Part of a small language model's weights: MLP 448 SwiGLU, vocabulary 4096.
Each number is 500 + 40 x the weight over its row's rms, rounded and kept within 0 to 999. Layers, rows and columns count from 0. Numbers have three digits each. The size before them is the row's rms in percent of the matrix's.

# layer 9 attention value, 64x160, rms 0.0644, rows 36-49, columns 0-159
100:499563518545481527567573468490515490502486477530487459534568472489497516470511529481547514484537484479476453558517571487453564514454498537452449489529454428509423499468459433524424502497510511497469563479519533558555479554577516528455422533518515518526534527512559443444460543405500484440504583396471496511414530455501461542402521557478504467565436501475464518568505503493505487465490528524469429521544535492488512556576465539484534464427533524492486494525478459520515529528483473
102:545409455477501571587495484518505481501531554507508507514475572524473491476561413510520477443504480524535560585461414566496504483416508581477454527494445466486480536523475508508513526519465564531574475546439477490500477512418510519491464520473521519532467480479504467556540550505527580464509479530465464488411511538485502557471479474408466505571542508495522545472453470469507474470463476458512582507493461470511524494502416606456487466485495461478440479468543412526508520542496506
095:526480514571508473522516488493526494538491520559539499515557518500530531451502591492451478505574517489486486470493533461446483420487529410458467477533535517526519474475538452493565478416389528514478486522485494566534446504496436540537467450537488496481516528502544492512433509533484495457528479470493555520464566521527492489515586515506461549551456518557509544499464501504467482600500557480480451573507413528511485434418486508510436539467404455537432441489580503509523554529480436
091:563484463516503529463513517559550417428553517487533488444549462438464543498567525501398512520498510518525445467568531492493465475569516466547550561446499498522447533516566567561551478534529494514536480536446458522474496560450551427416500417415452448528510514505446405456524551543541501500508432578477492493519502455529501479532524514473527474547478532513549517553452513463519455523521483490535442440489509515475436533524505461453469493424538487465498537503468480506481483546474521
101:555506511501443511441497499470460549511589460475512466481539479528457530531489462563539530471519482545505466538506532423493491445457500480460504538492510484458484535536551438505500448470511495488487556468510493441521528629431547515534424483539542569531566472472460524517449398580570526543444462499490510467455471504503522508448492458480527540579530448489478448533532519491503528529479485467548513510566522536533493389521536560511510507454537447493538439427472477434446452534524498
094:566563519580543476539467497558506516583448515555527480538469510485487493489487484506527453518502513498480523505580538525491437480557544490477550468555574579501423526483529510553539495491476536472454479499450486476492596526532454467500487476539523455542485536487494496463511546431463525482509493446491471522471495524465483614536595427521528473493545527504467501564539498552574507583478479479550535477502486487523516516457584549559482525482527564587579416525488543471509517485561476
093:511548444511531467507500453458505452473489479515511450484473524505448501485435496530474520491500563505454523477547570500485474432499576511495482439520499495436506409455471594457514420505442476490516479502451495488535518482590572485498552451462473485587479573486494524547451454521526520537530559470496598501468437440526512535623529449463488533508529483478532487489515483431573449467534482497460578546535474553478473571420496507450538444537467502482503483499498544480445465480479491
102:588486461496499441510474519521443524453476508530503519475518535550513472555554567422502475466426477540521502530532520441471423509496518468487478477513583482496521469515528479448446454483542470516513524460420484511447560494535469512542526483540572468439502464614431493447550486493478527444501558437561535548470504523491514513530480590508441485509563531462445426561509572481488543455469483514502512590547543498499555513490465413497519463468496522521546460403497500467501509519528526
101:568505518524553501521444496579459548544517537532537523501565474451531504527479525512499504457499434510509528542475439491499599576513549548506564532534498403482526544492469568489462466415509428516488472501557609571521494563606488496487498450488555526478474473464545513477535470502525512428579516547527483484484471481538532477524467462504500538492572463465494494509454499550452434560557430497483519411510473475537500506552435481473491510447473489462434475504529505557478535489501526
104:525517598536530477504477531431452532500441506483458469526429519467459505505509511427459410523544529494424478479494483532558455485503562489512545489508488441534518417506532513510503482528485399546435477581548425498446509494470539505595510503480556562547480522408497490509440538538527508527535541508522557436572492517483533502468553508506455559460479492515448500513544497515442490448544509466456552474494474482497480530544490528501482551516564512500585495554466511436591561460491520
104:533469499487509541472490474499474450474421578488500513506528441513528533446492521571487515485511493510530465476533493530511492505497529548562519475457492515492511438543502430506537477547529519541480593548516530509512551546474532484527572491492471505501527484558392542472495482550546403518450570503519452587525514487498543473493506434535510457435481496474543501546582551543587536492502532486431516496445451604480542447519532530495575507508468485399475494496525467533599518552441469
092:590496488485464538586452461468468440498571484479481509500503494449499474537510560463544443534466559511445500480478451580492516497471449481491550487484472475502533534471483522557516510478542446525506471440487520490532490459527469512505532458464487497502504540566487458535516475530546528532490485483478537482398530438551599492492558406429549503504451511512467381430481536527425523474541571446515535525544539539599497494536535565486468506539444465524525470549452513495434497532538531
107:447485459541496448569484448562589518487481477563426569420534515484471473480561529498493545546560506526428515468446521487505492404521524461457505462509498471529439540493444506505487489582575460486499543463521501476573454434505454474499493493508511488476467414517536480535479567579440468443560455454517469507541445470506483487524512526441533489493486495472549465458498469513511427538432481474524563466487498524469479530477538507577457549511459536514530460507514444476552555496517399
098:451517503503500522536536517528508505471498459475497575490445542508499590481520540450510514460402492428494508461446437499518508500444476572472562477465541466490603585516507448514534521503560443428498559480523452486452471491507557505444537467489498499522500486485429506450543463529511531463414548478453437472514532468487441515577530480458463544501538482489472540516446438457492523491545461535500424499511543493448534485531559498471490449562461408539493578513526450503432489449446519
# layer 9 attention output (transposed), 128x160, rms 0.196, rows 36-49,100-112, columns 0-159
090:500485489532483445496581497475535518515502459511462483481466540482475519435516531523480474460488457533535464426543504553541516502556541498484494520492579503554538547529556495501479533542415556517559467508541450485428515437475521558512510508435481464509483522516507532540501517581475543520460471564443509607460542466551510496572441426525489538504474461500441488509498545465456531494511511462544463485447542531542559484449506427425506583467519500461605525456452560469549511432461446
099:496542508490412494503603465460495409457497554506542498474517503513478518524530467575491526496516468517512469455533537459466416527525566519524563568557557496504469490490530484564433515439459521517525497455520552499516442493570508464517548477493575529491496490489435535521460536529491428500510523506526508580462422493516502533551519491543510548546497548461496459419501524430550524452417514546479518550479573446561503446492546492466420442416551520518449544506511475442537511501504493
100:550524447469482497537586497471461523489527550442458508556476467524367580492518509491507460407441540546552575462556491528547474546570437489493507499483540453482538493456479479498481569475497455484543494457562539573458494468501509449539595436457496466535516520422515451448417510482490483469489482423496494522503456473412493461521424510485468503465474535513540424493538518498497544511510452547528500472522537499558473570464479512504464479498559496470481520458481535501463471451535521
092:453447442486430468516475581470426465415559503480484550449504491495514488484495403576428483509471490536362498474562404459509513527482508568495522412502526493478509506470429432420457509512503572513474535515486574445447496573489506510492447532535576511457507461524488568518479462531458488518557479527479513428474535507458461509456522512539496458470506473490548469511560499493502511443473539478498493489537472529480465502511499398495542500508508501448479566444519534529514480509508501
096:496575539477447506565459466559529517435531520485464502487449515454557488501525492459514497602561513513489524476473438573509526458513449507475567547557532466561535575500460519492520429483425554498516483551465530559526527461489454465479479521481446477515424519523523472513558413460506477476589550512465481473584482502380429480412532515484448515504493552553475488507526472556500468473495507538508465477436555469454522531516496475552457483529504485480514458523556485468500545560484547
095:515441531484520498488539533492512455379499535558490451478470497473437550552582494512494427480533513466627484471473511497530515470562455457474542524444511469432515490474456476507453465496545404514456488487501548515526505459536473492496487558463514506521462455516523552546467506495464503504549461463486443528495513553503544443503558458539436452494489477429458518484504523591443464439525499585524563493485499496392535526440509505541545475561497502470497485523504535404466521490488573
094:555514602498460465466501516503515553486500517524491542569486437526509513427564499519555500517468509497379464500569520546550464560507530510530511510518496522486471548482567478520455498509508497579515540551499494503458477463501447549500532490587453468497515513469512528472402542476485502443590488574473445527495452533514512507373462564463454481523506486512521463469519519485522473551498571465515497390493527456558424447420516468556435563486512483490501507475516539497518527490508483
102:492569420537467500441594467513479543416523431468520500551616482483502482441444495572466562518531508518519525544478460501469496471482520469511514586511547482520457452563485487542470529506517534548498479477536541495519503505541495550515482457542474490468485467476594547519547454520517581601507436495427526500560436535498485497560467523472552463467528530574540532470459411473461465495493481470490429445520470496456503481470470437476524500514559443454509507542532530514466474495447481
096:538559477498439482470576559541554529436481487437483516530556581494557445575491531500533467492524555447493460462437512464471448482514472526461510554470569527547557510495477537470463509461512510521541520463500517540528509517450520540520545481479528524499550464434492480516430446571506513533421493443489461502449493481519434465452496471472543465489447495456474394512532517485490560524445553469510462563524541491466538506529504563511469489522459487556536536544523471456468341487517472
092:503415485434482520467505487551519438480468435528556550496460538522509555547503526555487474459468520520494477529518520483504512515457453519529515542547412531471538430435496534474505460500526501412413484517470509433517495513529427433486512463485449405458453527534551528526508395427467468541483510523566523462435493456439456556491516521488492495529510525424511547462403505555513500537494577511515555438490549473536553492424551520541516488520506537537529459436508513518473478464505532
096:521494490473496467499413517505489505489421519493472555465495465518488476433487417486512497527485511443514472557501479506519514511522478476484418544536502573512525429478533489541490531542369513484517497478514548462440526491551584522534511465550541495463536568533514466483571503559565521511531437524507504446477570559536505618522558499459514479581468491480433520450463543410466448490573553519512454524485483505458458546542534426533507542531469537501512496476500470541534473436555509
094:552567510426511513465445571462485521502570452517504439473512542451491511556532485494486559557548476515501445517453485485590467549534495516496511522487476489542482560446499525467541502523458421513543503543519461528552450607457523553560506522535477525500501454405448427489564555524542524510554491498516534391517585525561398477469420474448492574496524519572540500483467521504528533531522481493512474485482530513514537495509516538530513481506468542446464508413510518509554505478504530
100:531497487438484546449482580496540482413504431451419536484379536424499467474516565444486445509554465490405440424554495468494544519520518473480501521509504536494574556465481501555510468476488535492503484560450499539521535471524503534504459485473431453595545503474484551480466564472514530429511513447531484446456500455561501507408498441508451502516587486511446487550523490554499502548534536512569482522472539459511452476501473488520519456525508529492511495531474548484548519423497519
089:452562473531491493495432440520476518471519574512511484549587542393520486489436585475501572488530515548526440522469508485457464497530434510529428489455468528474459448509486484501424464449397505605477502504550508473508525539493494433475529434578482542458498559531598504466550498462503537516480529521486503487453480526517490517557452457475449454471516505549471480525457529546453484502440446520542529496392526526523501524544508530503511454483533535503439470474532497447534549501484450
107:506486524560463533500473487497471514543552488496532472477473487555552423492450447511547478498538430477488488544536471490476463521472515461522448422534439455518431448391530540472446532515495536537479552491525492482491536543497500547486475524549508545539576425458541415537555448498522493491518482442511453417567492581580463543482490533493559486488487467571554527524502499500565482567495463526360494488560510467538489514536508479561441525495478490559501520514539457543541541497507485
105:506442505529489521537490480518523510519489551537506415566508413481502503554457469449449467482450461493561494481438476509508497437485505505491503506481409405489493428507453459510553509480568508509455521504442457508512490502516521462504506521566478494470475462444565485478537520499438537552477530445474514397476517512514645444435509558552545451544504496551514484523502512523489448546474502462510530513479426476501483551484405436529578502571583530514452473441512554519485501494506513
101:506527475552481498496431491520577505541456492540509525441501530452515502491520454543418517590558469489529447575449558555473479533472526468483515492554515535544451549518526524507529460575470529513477526530469443389484486529528499521557474547535551464450560481520489499526501485525524517532527464569437452492487519472577475501474532489494503530503584474543459632520511544507496442482443574505524478565542466542485558408472513456480493463515446456513475440476504507555527513444470459
099:505526518495511461483512448486516481498473484497489544591554481518463509504446560485533524485508500459517469492457604504455464515563506479590508565466546439553455495496562516610548510485513450461472470478529532507535457541485524517578501491497478470498475486542453471538517584553598485517437549485527435570474437551483529553539523513502561552540496507552534514529439481420556534549561483470520481513468476462535567546497470540469493500526429485550493438567441477500443543538485520
108:530412457516503530481530495439472533420542526504517535517506490500527421519493485470477458451486515516516467517522528480494526553493558470476495475490509461462507461512526504584470487523588484525458532494501538481554501557477557511516514525565553547470601457537454554421507562540490512514422552541565539476442603613518509528468398485504542543482510506466470593528448552545541476492488487508473548547555483558493505493570510450493487473492494501488482518481502468586515425531538477
099:559509543478502520530409474566510543610433496474504521526503503495456483498471528539513530489452540556507534477508482474500463463420517525509427418546488499507518538514508546509536505540405540451528523491504545478504513490518518453507474497485443445396619571455508447433500510456474542509537496483548529521531506514447432551555504481444528535496514561531477505508567516429538476575499546481506490476515473517554451448541515540456496500533462513514533465546421448589526495493566492
108:473451448468555541551480457518447477488463458516455477423454515465469515536414452493481447476496498547567520480554463437449517492525474450460481462484557450497544492517447517571550533470444513402585421544481550567483565522548561457449434527436554470499471535490495514498541491533525491469470516511469557492435543444507491532566548440496476509522492497442520522517498539508487507454545462483556458557481504513444511552572489556487611484530474523507521494536450494488517445497496465
104:559488494432490514496503434517447481573475555459507510498466524559543417558575473470487450490489492479522483482495472490594458499473489537513476458515478503475513622520546490409447516524458441465506554505466451523462541531541544451451451455393579556487455536484451527466449526516436385456534511505543470485501526469511497510412540466491467547469516466497430548513511519495493497514468443529482502552517488502508469448542506528465502483535464521556511492554460424486569499464512477
107:484526532476574544427350484494455506506504539534521504531514488534459578461526482442460472520521485533490462495530510460440528468515541469553483458483455475476412514526567455462464466495530528468539453463468479466451444446478468532540519486473557521470444477545467501472574556456565520467546531544506481475495500575424568472587553525506467531448541427541531549472552503515491457506534473480456548460517524454532483462478495472506516567460511505513514473512455501568499609537509481
111:513483547502510466462556512508473528480479493535473481551554481503495449486550504501522481488533472477434531516519472555496463526500484481459522480495595485476488544496556516495459447518531492558552538560501504577447506476506489537438562586449491518549564556455497503442453563559545523438516536531498437558514528403521486530528541465586432520449506493497443497496559471525472505485527497534485434508517480432483354481540515552528456523461498489435524435517501520461500534455430589
111:511522516504519482538435542515444476482546446518557421464504494450550526532538537501536556493500524573446491484544512503502437456456569489518576573488537491515498556544494499539466524517524511567462558504476447507518465526463543446462480515498427473480498457459444563533488481459457495506494513486482505530518442532478483419482383457549454572577516470422542528532490426559544475495447409516536525561476449520507560473449474532488520410500516436511490456512529563475524535533489492
104:431436547521498473528516404522486498460484537516524548500419469563468463472465511500458388498552498479455494414499531572530571555541433476476519471476472454449495532490483555555437529486545508494482490459482529487487500423525494429499511500496444480520526558533556562475447488466480513481503579502503480514444472550423599486557509488553516460473510549432488528494558530518524537536499569491469506538600467477546506533551467466469507481484518506531517468493451526431491497413468514
108:442486572577545523532519441521506491564492475486501493485474480535490503463503483519494571487433577498507580532383504520555474516515441584553478460485511547522519459471425545479504440504503471554446503492515452435487514493547457488517497505536511522430486511502439438495465486539483421544555467518454507530564424450524543475573594502463557548506468510570514535520492487450504515415394467462567455483500494532479572517485484496494479561501476523528483489473496463501447539517528474